{
  "num_key_value_heads": 2,
  "intermediate_size": 512,
  "norm": "rmsnorm",
  "norm_place": "pre",
  "positions": "rope",
  "tie_word_embeddings": false,
  "init_std_o": 0.0,
  "optimizer": "muon_variant",
  "learning_rate": 0.0074,
  "max_grad_norm": 1.0,
  "decay_fraction": 0.898,
  "batch_tokens": 16384,
  "z_loss": 0.0001,
  "train_tokens": 116800000,
  "dataset": "wikipedia_en"
}
Each number is 128 + 24 x the weight over the matrix's rms, rounded and kept within 0 to 255. Layers, rows and columns count from 0. Numbers have three digits each.

# up: layer 7 MLP up, 512x128, rms 0.225, rows 37-89, columns 0-127
# down: layer 7 MLP down (transposed), 512x128, rms 0.12, rows 37-88, columns 0-127
up37:120098164132135120169161101133161109172118120129124088134121147144148154088103129130152115170129163142141146134099110099148100120144105167086153112136119139139125094104105111096121168156127091138113078149152148127148157107132141128149118125097111131130147135145102153165141157117114082130177106116143161137118156115124093152190127124150139139123164124163146094091106097103145127094156
down37:140141097122136140151155149114121134107176125132087147111123158098138117148091140131098151109121127088119146130142128126108142092165151128156113154158141122136159138194120173189135127137093096142143122112138124136088122101128111131147143177199160129120099124150147101108089108156156160146099134146114126171129103177124154118122117131137164146152091151147146116179173132109105153158062
up38:165123103138139091139150164109128136153104132114099138151121161161141058092089137141089150171135124111086139120115140136135177113101153087140123090117122166116162140121125104132130116097183127127140156131129119145108112163128129171139133174115141138115116118127120126157119068122142171147151109127157140092121142114125108128163117119144100137118130115131150133093157153093135131126154
down38:103135201111147146118145121160140166144161082133116153129140105109116148102148132091179107105110122160165091143099108140114102081137121125124135150115149108161110150076125158119134096148097113113145111101119130116121152118063131106099144117148128125107117096106141134095137157156113069077141203084129106149144095133140165101118091135124150133107133130119138129113109099157105108150133
up39:123158114167155137167142080136127150148123131140143116111129122097094136144116149142153088137131130141158111070109103098128110146100066126133141122101108084150094137120139129157099143091084100096118111120124130141117155144120135095129100114150128162111157113127145101152134123143136150099161132145112144106106125126162086071171113133148066133121129141100158118098130127148110150133097
down39:110122104074091148090129127117142102182132144164130150135145143136147100100095126095121143121120162125096151145185171113078160100146150116086090127142163139095151159111122138135130106156152166113132177113118110157086099103150139184131112124125101102135101134096109125091165168112138105102103119130092145143119128123069143143098154111111145118109156155113141135142103111126146119116123
up40:124152118114130126123136119146186142157125078175129114123103118125136090137132145109102104155086133133128160070145177155104113116119157138114127096134097134159105156087125112111133101149142119151126163149137150113148148087134110134153176135136112156133064146097106121157138089127143081154124104140149136088072142136124128135123131097116123163130118124144107138152141074151149114129133
down40:141139142161124159149131135135118150121113142087133098120101138139136142133139122124134096113162120078132143142130126094115170136137127134127076164119211112125176120139130103123115167107117114116125139106140143146124125137119145140118116130116196082091129114217104134114112125157094092121106174126120124148121125078143134127137108149114122141137107120123144096107111112141114185118132
up41:102154114130162146140111115108127127085161132140113132131115107167148112109142160136153088113116101129129108159114110124104159125133161112105143125126128103098143116120144148117133116128105100143140132093159099102155143146124087148118161122124084167128125114142168168083133131098134140115143123067120133077131124131127139132162169153141128105146138129113128089151133135166119148083133
down41:182145168176110112150126157116132133120114071124095132101132111120142162109145128163136146099164144096168136134146107187143136131172114129162154116108138142115119110126113139164123136097143129192141132111128131095126134112122131115121156118141133109134160133154069164113134106124174114162134128145140121184142140152148127106142114134149135144116125158133122144153124143114175087120106
up42:141163138116150137140102144095099135179111157134117133144164124127133122145132124130171135164137108143116144151137105115089161144123124126105143175121106134156153144129062144135151106086140132103181091125114160164144147107136131118115129136144096163112131106147152164109135117085179091163140153131109162127118138136099138140150109125095097125111166131132162134154157111071124120082110
down42:137120123132126113089126107172112097112138081104134135130146124129126108142096136100110125127123133109132131121089145135153115122137156103126098145137152108118058086105133140134097153101115145143078154144121166087160128160104144140111146123129157126125126138170157118129107167126122145103114115126174109121122104140135118150122180155189098125111083102150100118089116094168150177175151
up43:094120131151123126094154102100138080100134089132135136112129138144170133129141136158141092162094128158151162144159136108145096149169087186152147141125160122089169106086080156157104139099117115109144119067109152147118171138115125095110127140134095119149107125098113142150109109148094161154121106156124198075125132110134165126097150129095120138139112130165149167096177134133146131126144
down43:118132139105096082134138160165063118132152091099146146155114149121142131162170093148143110084129158131088147129094111151102149099152141139119125087136131105100159125116146138098199125138176130144119124161146066080121173125101109127097147111084113149143127108186196151131132156153116106155130139122159138142109139174130099175146114165101078152128143160131096151198133130117117114120134
up44:103137108143163111117116146136148105148102135137138167164150135171108102123115124133136095127113120087132119123167106148115062125141133140079100133139144147154134130130139131118132129155126081173097099093152153137159131111134143113116135128121149139118127113146128115089088127112114144143157109111128164137089132156119130169140107125097114143109118135107126145148105109105106140154124
down44:156118138154108155129108120101126133176133119123142110134114119120129164155125167114130147156119112124160158139074138111114151096108141119191145138130146146137129116098149087185130169102129142107131116138103111144107153144125140114161104153160116119154130155141083129168145137174118115102044133155123128126149143119146142098108120106147123131117149112138140100056157129142153098097149
up45:119125105129141124099134138125106114167133097127114167168165105106120099140072137103152091133151131129145138144181154140130131123154127120154137148099143132138110131118136184202151143131160110132147119123106136159133135104115140117119140160128101125165119110105102112110135116132116175132082129131126111168124161118162131125093114110121115130145116161143172102141142151158118119131099
down45:142140126134114115113153085066110138107113134139131087117170160164144135146185125130129140128088152057113125119097121136148109144165158137114140143126088120143159148117143077099071143112096116119124131138135077092124126162147122147141134127099123154064132109166085146145139150135114096135187149140086117098076116140131075161187136149162108134110147080095086135151122138095156173111119
up46:056134159143101130148126110117163158148142135123106165096120130149140048100101155125111120167129099150115139162115115120155150104117152138122091150124170170122119144167133106094153122153112140120176099131128117139146116093114137128136107130132136136122133153108127178104112112121128140114133129148131112157067157175150164133138117130137082147135124107141086149132108120110140166113146
down46:139069129096098109119134130157121127110133146103088101155127119119110141160162102170143123130164175165174146118130150124096151151129152146137186125111085129115138160090115138139147137125159107109105111125121125133175102141121138162126141118112160127123120082087146100166111133100159118174140149129159162119154136151150120155122155154068138098122131155121101138146152127163111118159115
up47:091087103114113142157116107132082115142142094143107158161111158082141111139144142163155107167129132172091103126130148115122132144174137088145128133096097114114126121124162136150093132166138134142145120146112094122119180177127169118132089073099094161117094119140134114144122104144128148134127148112120150099159139112113156138148127122168156106109149135108109126103135143125131131133103
down47:138154095100138165101149128110159173115144114109105083112106102141123115096073109134106108121171084143166143129148144155099166105142162117121108147116095099142122141157151116140144108108109125127080130120127107137139116081143136147147125142149125143113104107117133128155134152119151129106111124157123127161120111170143113140085119091106143147139155093153168131140129127149151157103155
up48:154103135137123142115082116164086106126097151140152141138154152135106130142137088158166111111134111127111129088148122151137107104160121147139123195101118091107163140107096174125124130171103117097137121135148103151105087119113108106152123137136126099056153113182115125173123156143085110116103139156117136143093099137145136107129112127107145104129098113136137100122097109129130117099112
down48:160122186113154140156152185114177192132135145109126087113151100108126137137114129135133137120132112120165137157140139152112127149140110170103111124133142137116123132159130127079126113132171138147111106146111118142152140153114137130111166082118088165187126171113111117114128106140190131094112141107141135101126150113148155134136163103134104115114129126132093120168164101124134109130146
up49:111124122141149132109116104147136106138133128124123179097158143159128079127140151144107112117147132177146142141130149114118150100130107115149098088105151128136137183137138121135122131167132109147157128106101121114116101153129102122109123066104076149090092140131184143128159153110106146086153152088163157132159085104174141082143172104075141165100135085144121144056096140158097158151137
down49:083180186147112115150166136163198113113115077145148145122120132156128129151110164133115086109141147139166141118125121136165115120121117099121169151120129140135125085112113180073104128173112114144111100147125107114125156159109180119086122111141108084109123117096141127142128115085190097167128113118109122129177098124132129117150086117100111137144123102108149145142106158111157085144146
up50:120146138171113099140107113143116177141154154147144109169154151144151141090118128149184126090115170096044159153101143123162128143160091124139093095136113151124113136108168146148108130121078103093130105143122165161128138125118166108151120137169118168116114108143127139121115125088101132133146146058163111137147118127130170152134149100131145126068133132122100147156095127164116073041093
down50:129141114097160115101149128174136158142141132129125105165131128104141141146132103136146123127093106113203109110131091167137120145106123110176174147130165119126124116130165115128108112123103162128121092188091104122090079147127160103099133140124145162119126091140155134132125122108188108121130129175128172106120157086132117141137131114128114137127107086151140139122153148138147142169162
up51:115093151136130153116140138106135128091112095132116117151132103095150126140105102105091090124103126139139134168137141136119138115108141119130129161100097100166154108143137097153136164143136122166144135142105159136168087163153130173106119111080134155161186128150157121115151122109155130159111110166115105148144171065136119120187083111121117164166178140129125157131080113096113104115099
down51:162098113085116181127113129151168107131139147144131128156154117151108083121122126147124141129145131121101109132127160115157164126149159145099099118070108129096071127134125138114126134120116143138131122157134150121146153098107123148158132141120165143131136139110137145142093079116111132103086177117114129130090089162165106159141119137117158142132131115149108126117173128119114136146143
up52:110108118145163129117134112125105134154171126106079118126115136145130070119123119128164138113105137122096134118107127130162143127126124112166118120086161144116149136075103125115102125114171133119148142110107156145175132135129148121136125117138095160108154135160096136121135140145152127142116110091154133116112113126123129165133137173131093128120128119153131135148122122114141179122091
down52:131116167130088107147093130155129112120107121134027154129135090137121127134096143149136078103123145144116123157176117150118136106081141138111141128083114124155090127108163121129080143159134142106128110172155109170159134160088117111133140151113124128094139100114147117125090128117101104119155141134109109141088157086089133113123107145092149164170117101134139115144131167153130062144127
up53:123145157126152087086130116122134168119075144132120114112126127105123159140110115112131088102137109149140122144137132129121113069180121122126127133063057135113096128123126151175107168098154142112088160105142100102123133092110103105153123130113154130160108185121147137157141136128126148148128129113130113115134143092106147139154101141145138156145138116139151118103070086123165106145150
down53:155143115135099168166125146135127119131160132105145141153139167117130122170081182136165169137081167127137131116130113162156154109108124164132149132139153130119145134129151172131135097159168134119130101184158170153099111136133058161120102090129109129108146118166132125100167107111122143120149098130115141176113067149139132128128123111100103047074156132109133103155089130116132092136096
up54:118120147123131138117127110120147132138150143115152106139086133079154100125109125152167109149142094096082134093126115126135143134115124164114118122105106114166130138131149131119109134164126193145115147143137137164109108138112143107159169138152133084130158143162106138098136120106105154137109163134107108143130122102179162113152108073125129153125127140137128141113105123083164111141143
down54:134148131152094093164103118133077118140118148137145139139129149141130133111107163089103133104144125134174115152115120115128115099164151169165111138152141161160165094132092122164168092132127107118143121141150122127106143105122134149103153125096114150142130138083098092140164146149104130136148111117133121120122143114113100164117111105128109111145149174087150075145105104091079088098137
up55:076159122157145103103121156126115104110124119181122146180122131072130084126133124143128107168145118122092117111152122124123153137146105133118075090114131101131158095096125148206201113138118144153110110137108156136133150113153135132131173126156111099109117142117114143125103141149129134132127136150113138115120160093154095185139091151132076115130108156123125173103094114101170117125131
down55:156127115103165131140138121115120151131115132114081087136108140124121125161096133104136155127147161114140134106130125130102125123072121101120132161169135169143125164114122133092049125150165121120148170134166138135135130146119126154121126119131160132122098082143164144124173143132093148118126120096132119111099088169131152097129143107151193156125157131118171116115158143144126125116096
up56:121157092134159099115100129154135113087111139086113119117155161146147111166077175139093105163112163119114137124106117135165109119135142132099151113125115130114123107126133116108151131131100092142129120100108132163132118158145164115125113136092091103124161136127123084098164145152140145168141130160156118146096146142135125113115136128103104089121083127131103120108147064146133137109136
down56:163165167137094150125189124111129103164149120170105120133106110103090144133125064090159081072117090139141118107134134135097110126120112122132070130148133143119149131082127134193084101124120151125073109157127117077120127074104116129134124096137123150123064127193128125164158141124114141107170118076104141118134116142130141158119139114131151171129098112155179149137141182118116127133143
up57:132132156150129108121073139139143113150077107082105138161087132119116114166100106116154138153173113084091137142134169100094158130103126130135146134134116080131169138132116136135137108108118124181136092142114090119127089123150159136139175074104139149117095175130119090129151176126145112128160105168114133117141160120117143134176094090143115088147107131148162112150142142140108158143126
down57:139156128126108163131143108159157107085139113121135082113182111102117131122135135130121088132143153126142151126119081115161111121123121151117094129124124141133136138102136115133103138138108116112130156148176165132142165123105137133134065186143133100152141133143124154114099078121115133181132153103132090125133139172131088151081144160130162148119169109127098165094133117143120105151130
up58:092107121154136174123105125120112122162155185119137083165117103146120159199160109144124104117120144132122153107117158156076095107131112133120106143142086125143146189117172146099137139108130117130151148138138094092130163102122129120107141112138122117144107094130129103135131112124142099126071194100107144094081103124098155112115149135135083123121102178131120155168119134135124179078125
down58:104068138130104098155119085169088165135144097134119103177140151098122108127173106104149115081139160159134089132119113077118082145143130173087157151107139161136127134172157118124117162104154124134132154111124154110123126118135130059156131188106155140103166153147101143106138129128136154130110115129146118134138119130085129130156160100153139146088074123115094175139124138146099141128128
up59:128149109136145096139147114136101165140096118103150138146116114135124085129144099080092081129154105137133135161139108159148165142135092135124114112123170114135113142147145123124109186118115102193164088094132127136121164134139105106122161119131124130171147136124151104141131088137154099132180109138158146128113164151127099125130111132151109127110168099125136151118150141140117143130156
down59:133096125135136107111137134147148121130086147139096107107118123111108147123109124143183129146112122080116113097128097126142115124136126123141139138139094185143131108204127111141103110136168110102091117150107128091119116129143158169156093147114113104110108131119098112102145139124143132105090142131129142129137100131131146105143141102136136142158118142121139115113141093124093121172139
up60:159089145117135113098108174103134088111117092196121122157146131137110093120081135132098123106102127131141114137126138087173159117131099144083133091160107163137161144131118120085104136116135097125116134110106138092186168146150129151141119144119094106123126125135116117107080121135090126143126145158122087142120139121094083143141130093123094117153117097174119133124131110092156147171132
down60:109080117130123138124130155111135114138165103123120161155123147135120146112103148126075109085166157173138136128119090154142127153140112133103139147107120141143167154119142149139120117125132134096160086173096082126130157146125091154168173110124111078125146109110163153094142162139142119140094163097136172099103132128146133139139143087130159152132108149121105170134135116151117136121131
up61:112143114119123153095143140109143148163144162109118157152124077106151109135129113167145134166117115140110123122129148130113123084134111095136146111139128146110143123117163133157101139144121138130188143141108121151152131090152084145101071126108114139109162121116088133115120126142138126131072157126109115123132122126126129145105110122128069124112154119136136169118127173145178161104116
down61:143153101111099112167124104131113082102102112170131121148142164147138126113108130115100134131185118094118132095175088141108135174181163130162132158147125139127093118113103124143154137127148143143140087080081112121122144181106162130112165116133129116158122145121118140142095120123133105158138134123137119103098119123122101109113135151118187131135109133131126103137116129099095113190068
up62:071136157159143116144151152117137143173113108104141115110092121158118142138183117147156095132129166086120097126154100138089108128132139177143139084146122082137134124124139111149190084157141122106153115180124117150117124164093118173133157104166134091152155117131153122093151138140144135124121160123141126144106132143189130143119125153145154088094113110107127124148182120084142119138116
down62:160146116120095154125077133135193126125144191137114123151150130103137091095100169137101142161093115164127115121103127125149159095108093118108118116143107101102119185129125110128091098112121169158097169124146141150171133120096115148152138149135090111104114108085116126141123132157138115121096088135106141055129134178106159127144126137089129114101095106144091112085114136141133125157169
up63:097128138172161155156157134098140143117141121166104156173170137127131083102154162125144159093124108141125145109129145130115152132108118103118134125148110160142137163156105140115139138160161120136131111147149134087126125151123142120106116149146147143106145118120157135149133111174143123122137144144165099114111174093144106119165124100115152143080106152170128140150105145133117098131074
down63:134148135117141114123132155100083143127103137080095133114106134139126163121103074158123137134082160130115135128113168148173162105142136114111098125121128132111135107129186124134118123107096142118121127140117075122133139119103101112160153099092104124088130077124152125140162131109140125128109098117123155136136170137090117109129103146104136167126143146092149130085136104102129122148129
up64:145157157121180119159134115172135113106089136173121103113129134131119095143134126130124106148121102133112163117119120128105126140102131152112171097118043134152132170113137142137168106158103148081153081124142144142125167103139143124121105128163122170154126138138128121137164132181135169123140125114176120126106101127163135155129091124111104125110105126148115138153143116120101171153132
down64:141098126145100164118122138127154148119128125098110130132155169128140115108123151177109156082136150142155117136141108130137140099147141100125098155155116110147100112140125126132109102135101129159085148123109152067131087108174128150155114119088164099141124121132118145154129137143110138124113158149122149112142140110111122113130130174126146139125095133119114110111107096129148124131125
up65:155085159091132114130121149107108126139129134182135171156090116109121111116091128119122104166151109105150147100090110127144144145166134124109128166122115110138121126129111167150135118101159135117126111121169124139130126086118095149173169138103074127125126119133115124094154126120149142124114119181129110159134123088138135103099072124165149138132103164139163142166191136136158147127099
down65:137163140156100105127119119117163141159130161097172128116171127120107152135153136117140123127128157114130111140149135124155129132121119113162137100107127149147139101121084138109117107133143157135135147130127112163132111158100155156118138137164139152138138128099114144134109099142120185106150118123090111097101115127172116125177123159095134134103133144098079103115049141115135119108122
up66:150147121146099099115138126162139115142139142158104121102120120155129162132136175122164126123155136124092157117102124119124149086125134111135138168129100145121159155121133093114173151141126116137113125113133148165133096154122097137109119105097138125118103098095155149181136145127121099152164147110123076116122154108181122125102133122083094110069102092144159133134121128122117113111137
down66:121125145096208123079110099107140176112087084090143161157155125083143077109105122164128137124104132179161136121126152176151148126132151105149125090151156133130111093119132162150074115118112150117131117115125124093110149107150133123129177150134126113153141138152061136084101178125098152155096082162164189156131088109060173128182096124152123099190120152113083142166145150159132153189117
up67:138188131143155105147137116117134133127109122111131150131094148107116120118112126124110148120147147143110114154116117114148107115116120119128117133119124139152132159124113158107142082163133155115138165155139151142111100101149095157115064080122137113139150137151120086175103151190131134117174137172078173094109164124137130123129090119143132097101104141161115101117094148095126112146090
down67:120069129201104136141158117121123129139185136144092075135128129115127133138113087156138121115126085133115109082140117164144132110142150158128142115151113146120118099134123112146125160087124100170090097104084138120143151151134168063111179147130135124137112112105147152107134111097154127129124115096147125152143117097143115121123169126097144124114111122097137124142181119132128144117151
up68:115159149097127135126111102129129109136129133137119157096107120153129111104113175119091108135174136104113158099129109117112142111112115100112097108139110153133149141164145100108118128167110107101134111106124144104108128114127084109087117180139153126120140134121112124145126110158123108113146080140089129115127162088110128109172044116122145171087097145159101116107101140152140111144122
down68:156116143177123129137123141115116163089115112126070109178148105105148143157140077120163142138133146159123109153117135130155122150151124133154149146115131147108123121125116138142118121113122161171130120159117118140119130122123179119155090119125134142146131132141070094109099126154127141136103146100164152147120099094147096176125191109119101091169127138118127131139168076134126112149155
up69:113116138107120100088109142124128144148135089135141148096090167117159147126125143143101104106155093146093165128148102117197119105121099109151118134137127128142144117127089129158109154144116106138172120118101119099141090102110151058091109120118142139105134139125165128142140107124110126111061132130102156117111122120070102134111126140152144140112174165136144154064169067123120154142121
down69:123154153127129148114130133154139101132064149127142112182124151146117123113104106132121107132138131135130082085134078159129126106107105146139123080124097152142116162173152147150109134127112128133136105100088135141098156113134135131112154143126158087153125089111119094134134172131089147136125114163132109135134150069134124073160116155092125125145165139177115146138134134167129118138129
up70:147115140158124165123104103142134137177113153121096133091147109154109138146110155111160106147163148145090141099175090111117136125124153139122095098138151143165161172161139116171117154115105142149160085086146134112138108130097132138147152125110123113121141141097128149113138167089105118102193140144086114148105152117179120076151150148096103132126138123133116141153117107127127116110119
down70:092151143143103115139126136112117121133139097084127144115125122104119129117160107079097118096099123143126112125057181098114096078123102150147137126086074143051144145183112172115115114142148135127084121116108128139145101104127109078090127082136092135135096101097146110125096116128138091131094081158165130113123107179102116140184165118138141082105125135164116140106143137148122188178147
up71:139169119161155119144095118112127156149164097118137110140113152162158131136142084158122133104157140101136153139151146122121143171173101145131119164150117201110177079120111170152159136139143131119128129151145111124095129117126139096105120101157119130116125090141142158084067130115118108173156116118133160144115095116099171181136156109125139129088123154104115116109162108123177136096092
down71:090136081112140111104142129097157158114135134122096138146143142138170091068144115157128108163179119132139059181113158116140135158093105124132124077078130115138085146074109089124094136130097136123125111111129146133101085128183116093109122086161153133108103131118148043121134106107087102103095120126113108122157124109113141116106113164132129147118161116138134157107094101146141105098095
up72:136152113164143143125148109126085171157112199141125101066099142100139131163112134146153135104101149136139147126115121131169125153162163155124098129123094158120130107080126127142176133140148150125141113138097145147124108135150158103113111068117102103137159110095153150151134148108060146118194114116104149135081134159159129177103133112133098130107081168154153160142120125096148138109114
down72:124142151145135113122188127076105117134123116126122147098127096178098133138112142112132130091115127168123118183090098151086133097108133113126121159173124131128137092089137121119128115126148129131132129102153125128102121109190129110115086128150127148148166131162180091127112165142104141156144135124203120104126148151100169105171119142095132132143146124149158156138127171142091146071147
up73:147108120118134153129123127080083132112150137200120079155092095117121117161138153154154129119095145124128180077144120130176130117134164165118142063107107153090159106092143112165135154145129104089140155134117163151124131073122073138102142161118144136102144097124133134116110132136144155149103139125122142070107142075139134128124135104110161073144124099159088155118141111120125146129118
down73:143106108179089135150120139116173134140149119084130085103117164106083130118149151193137118154098111119065107094114115151143109096114130100147134138123141168146128137131146127117123174050149161085166125136125126151165119135088154096155162148088118119144114135079125117127123113122140135112142139155141135137161093117077139109100126115100118171134134125109135136087111120123147087106182
up74:132144154150107137109120154124133095175088135147131101133124126168174096127086150114092111089103113099138146068133108146149132156155135123117156115138100135144130090112137143122076114121146126106095111140129127143139157139123138147114079092171167130134120134117132068164148133133154143164121120123122125148166118095120105140126079131164138146162160127149109140120157119149169116105143
down74:115117157113124110123160105093079125141148141079101127088126135099119152161114116127122138137142156152073081170110121101143114114131090142127138118103115131119136143161108143172127147152107092120147137099159155139111118139160121100156136120116136114153155104159090148105131108113116155103170136124111145087072116158115159109163122128114140098173130085163181117138110163149105122126161
up75:133089111182146119156107142124105136150128147127131107146109134152139139128117090115129098159121111151128145121116146138146179105107140115110137147124133133133146140153155169122120139163114110135168091109133133136132104134150130117118137109112108099110137126152160139190117136139117100130141104122148137124112156157130065111115093105147126104150167158134063162117121149129125128136125
down75:106149138095125120128181122116132169164141146116113147158163122111135121150119107128126119137134119096161138128132136110098124094131131150140099139128134138118157136113153120114081115116120109099170145115099104103133143117128090133134103116105131110146140136122122130112130136144114139115135152154127100154165081145124162116189204119107137106155124124086130145117149075144151118149117
up76:118182142138057080115092118111091126141097120173097126088109145109144102140167136116162153157118156089168147111158149119144151112142119187129159132152102120151137158132136135112156101155147113147095101135137129125084076074111138155155147144131096102118126083116153161130163107140087152123183117159105120146135141159151127114173143138092126120121135166125103140104142141101174137124129
down76:104093173144120143084131084114149125130134142142118152143140079165145106135138129107135106114171140160095131140119147170158138090139103133120138120110168138129144113070099110122157118132143097166065149137095170128163178146127149156168140120098129138102122131131120121132117136118156083107097179101133096103157120111109122111116132128143149131150107116136151146130073175142148124157121
up77:166138152099163113113132141171081164155155147085146127140132125138136131123119155138154125102113078095081117140135150116137121124129123129135135094106129100122151125139129141117162146139149159095135163130144125140187111124115120126140152086150151123150118091176132139160166094101109151137164134134108184128082098142151125140064130152159148123130170105126112140159104124099115119118098
down77:125131113112159130142147153126158144121115148150127153133137094103141140139177095145097108126154103130133150118117150142159134129145145114129173167117103118100143114150120073123125108119115134133118159153129148107130172132140153138136101129202151160132147137120114128144123123156143120099116114112109138108122131143095100149148132163130127075138141127120154178128150110134163137135155
up78:103121096173100092134105144129121166161163100197096122133153123151107119125127167099124115124160108103139132150143111144101152128175143115153102132127149162102145116164114158104132113127120129116153118121121111142115152106113089110140144139057118168133137076108146145140144150120148152150143146172111136159126106118133151072105136112145138111088144136145130156129124175100106117176120
down78:143136127084146152147173107147129134138100144068155118097097136131118115140118107136107136158133147134143124123151124144146130190102118155133123157088131121111143112141121117158138116104113128148143154107157093110121112160095083132130120080146116102118135090100180100075095154117122134134142122128086148144133112155124178148099065108106137087156154170153094099116113155156118153123118
up79:137149101122147141155111107108110113099140177096168144129159121133099068130074175130145126122166119130156154124185135157113117110141107130138135108101124126121113121152107127116117149137168113139128167138108106110117122115129136097129120170138130147133129134104128154136172102079108080131129150141141154127141104145147143143111169101174113156099139168129129089116117138100152162145159
down79:168133143106126121137116158069140104180118091161124090152134121159172129094133093140151160113143146103134135084103099127140161109078137089099084166102129117117133138132135127153145096092103103085144133111087132161131102107130106138111090104120181133090131149139077131134120123098150149097137117130106099103147149065140133106099118090078138096144099115112158141157135102141089094117101
up80:168130116157168146122117116164185167133097129113122129165123137153156104116093106112123125125120132150107141151138105139114111159114136087072172107139095148100136133156140161096117095136154132159168134105127095168156132132134131093085148129138083141144116174111117156131136125148134113151123141115101123125092114083163146135143138166128121144147134131128146115117125162121151127143118
down80:071151124124092132123151107121103117118157125140129115112141143094190114144170115097089177102118103103117137118165132111127140103133158132170092111123125093147128129104140100142144109135161143093083101115100176131103133116123112152148087116063138090130111120161075124118074152130114088096124082132163136125150154155107064121118149114134118129093098129163122098074160112174151165074116
up81:098117116134121132120131112089135150122157126139111122131094126067129128142127176161108155151145149114121101138131123138113101092126111108124121139155133103127118177117118132096163125171111149125098149153134153142123131133125123138123129167133125113105139142139115111110133161136136161128178133147093125127123141097097111143122151084103127086093100117163147141126123124130113181100080
down81:154148120128131123151100112180130102192115127123133141122114129172149163092116068090116085111104115149129179106111127145205138116117113136103157131098101130125156066139158149128107069109138124100128097137091127093150056109117108108123126069123157118113110089138110120181154105167129103107113117101132111118134075146145143136132085139164120109133142134106108092116129102119138106168183
up82:119136148151150134135162121161108117109157107137136116121124177115103099104130140156121093131135127153111141129115140123135116115162117137116134108154094127140133140117132150161122071157154152165150088142083138120131135080079127090156133097124177102100110140121108114127120136068124118094118095152147130116113142115127162147134063122142132115085148121125158157110110159086132145102126
down82:144152127158155122141115120131152083125124175159174123177115094091117122167130121124156112146119076123118120156146129148111110138149169143150139096089146099135126139144130071123179160096079106089119127128150148122101110149110124133103140152136093151148147097166105172087119086170082164140147177122142129133139084121117063130162124142079178109139125093115118111141123138139127125128138
up83:084132108123121121103105098129135128147108147095128130155087102147148093115126131158131121145121163137113168156160113128113122118159150118153122129176139107150169100140121123124103134157133123138146147116107165120101143134145129179131104121120123154114138134102113141139163145113140132133160149125057099119134086122130123109106177155130098174132121167096115110119132155129131137135111
down83:164127116149150111157127166124141169092121092129131122134156143117126163155123173118121134152161096110157071091065150143143151106154108137156138152108092131133152165176139128111156111089116120118125100147098118118134129167160154100111094130137151095157163129117125081148104082161078173143093141129171131146091141155174087171123100132103142069139096154153122137128103128111112137117130
up84:131119105172147154097151110138166109184104144144136130120135146090132095094097127193150086107132099123116166146095109098106153126145050116131128157134137114156115114133146146124116160117111143118157132117099138114092114143126129090141154087160109107142128137136104108172125134154130146106115148145103129121106130132118113088151139082132132180099147177107076101154166109143103146129139
down84:136096105075151106100172136086115142106146086104123120121095068191133179161142105099109150150147170128129112167198151147123154098099119168112110124151130133078146144100148113126144120120131110115139117166103139114215146084124143165118063146128106140115113137118046112138119126118123114127141175113126133154129138129124136148137098137132119101131112111120159097101115141152136117146136
up85:152127166125120148132158193145165136131110144142138145157076130142149095159103151151108064167167150154125137102125153130144178126128080131091114165165117144146145119108137108136118123099121077127171121113147113111121154096180127136114100100170132159141107111102138147132115130092131154179141135135093105123144124140105113133148157120110090111139084136129135161122140124118132126128130
down85:078166087132134166122114089118096081115125134118149086110139138097123144124155144117129156105134099124149088145128179101097109151130133113140119099092079149169089111124103120126144145145155142106078116149100107146104139132138139138150136146126130142107106137140135130152118137183186115122159128175109145120126115124171121179123115119080148102132150153132142104125108125120092113128131
up86:112082131124211159093073130090121099148125136130110145123165106191106129116164166091101108175141141128123155151085086149117095114130118095152153119140120189136100114095078143092119115147175069110116091087098153118104115131129096127108112165126099123130105119123174164094104174148065078130172101154110118107167148155162176096156135099105111152126167090110137145132169184104136088081155
down86:133138059157149149159112111140153138145110090125149110108133156137129171163156098122160053145126073168119148174116126149088073101116144143076115112072140114142060119163158130121145131138148142150123122117070135125119115113136114126168150165155122151085094123116133139123102120130116100139160114140148118107132156121123111083166095124137117116111125117178104150102120111079157127046114
up87:162173130156154097106134147117132148126146117162073110100106105097137096113086118150131109112162115119104101157114118125144148152138128158102108150139110113164110169112088177111153121121128139120114118106112071142128120121129149146112118137144134135164138069113156126184158101148091135067138089125138158113117150136086155112146130136114112144099167121154121110107129129126153108106082
down87:126121134116133116124152118127156106143102139088103142120169132130126130115130134111151110111120115130115105123128142175137127138093119148127122151139125154136144097082139140118113095136115105124115133136132137113115154132172135176117107121130107117122141113145201142140117100113152152156094158096119093159133149117127155107122110111136122137117134144116122121103157136107163073136132
up88:132153096129161160131146164124103150124126116151119114138131143115140155158158073145109076130160116120118132117128147136137068102143161141126099130084105110153142096143170138144111132112137143077167129138136132124122127124135171114128135134153094141088155080152142140116129146136094140166117138130102121112081102138137139135100100127143139143151118118088135144149109129138179119136060
down88:104130154125126124088136132132122121138178112113155173101134141152087099123078176086091164180118117162119139136141149132118194152151154149102190129119133124130153142089143145128125110150125115151135122141127112157132099122116117123137130109145134143165152138159131097116112149148115104150153114144131141132101161136099107179127124121136134079125133110105097111140144150100110133171141
up89:067110105129096115131136142128127136115130123127111158099148151110127138122115124139114119149105133118146102113148138140115077144139114099073176121116105140105106153127112102140125167101162148117156108101146085116125149094117150116145125111158164168124154147138131118132087121131091110164105147091088123112144170113108120105140126099173111117113110156096068121131143123102107185114149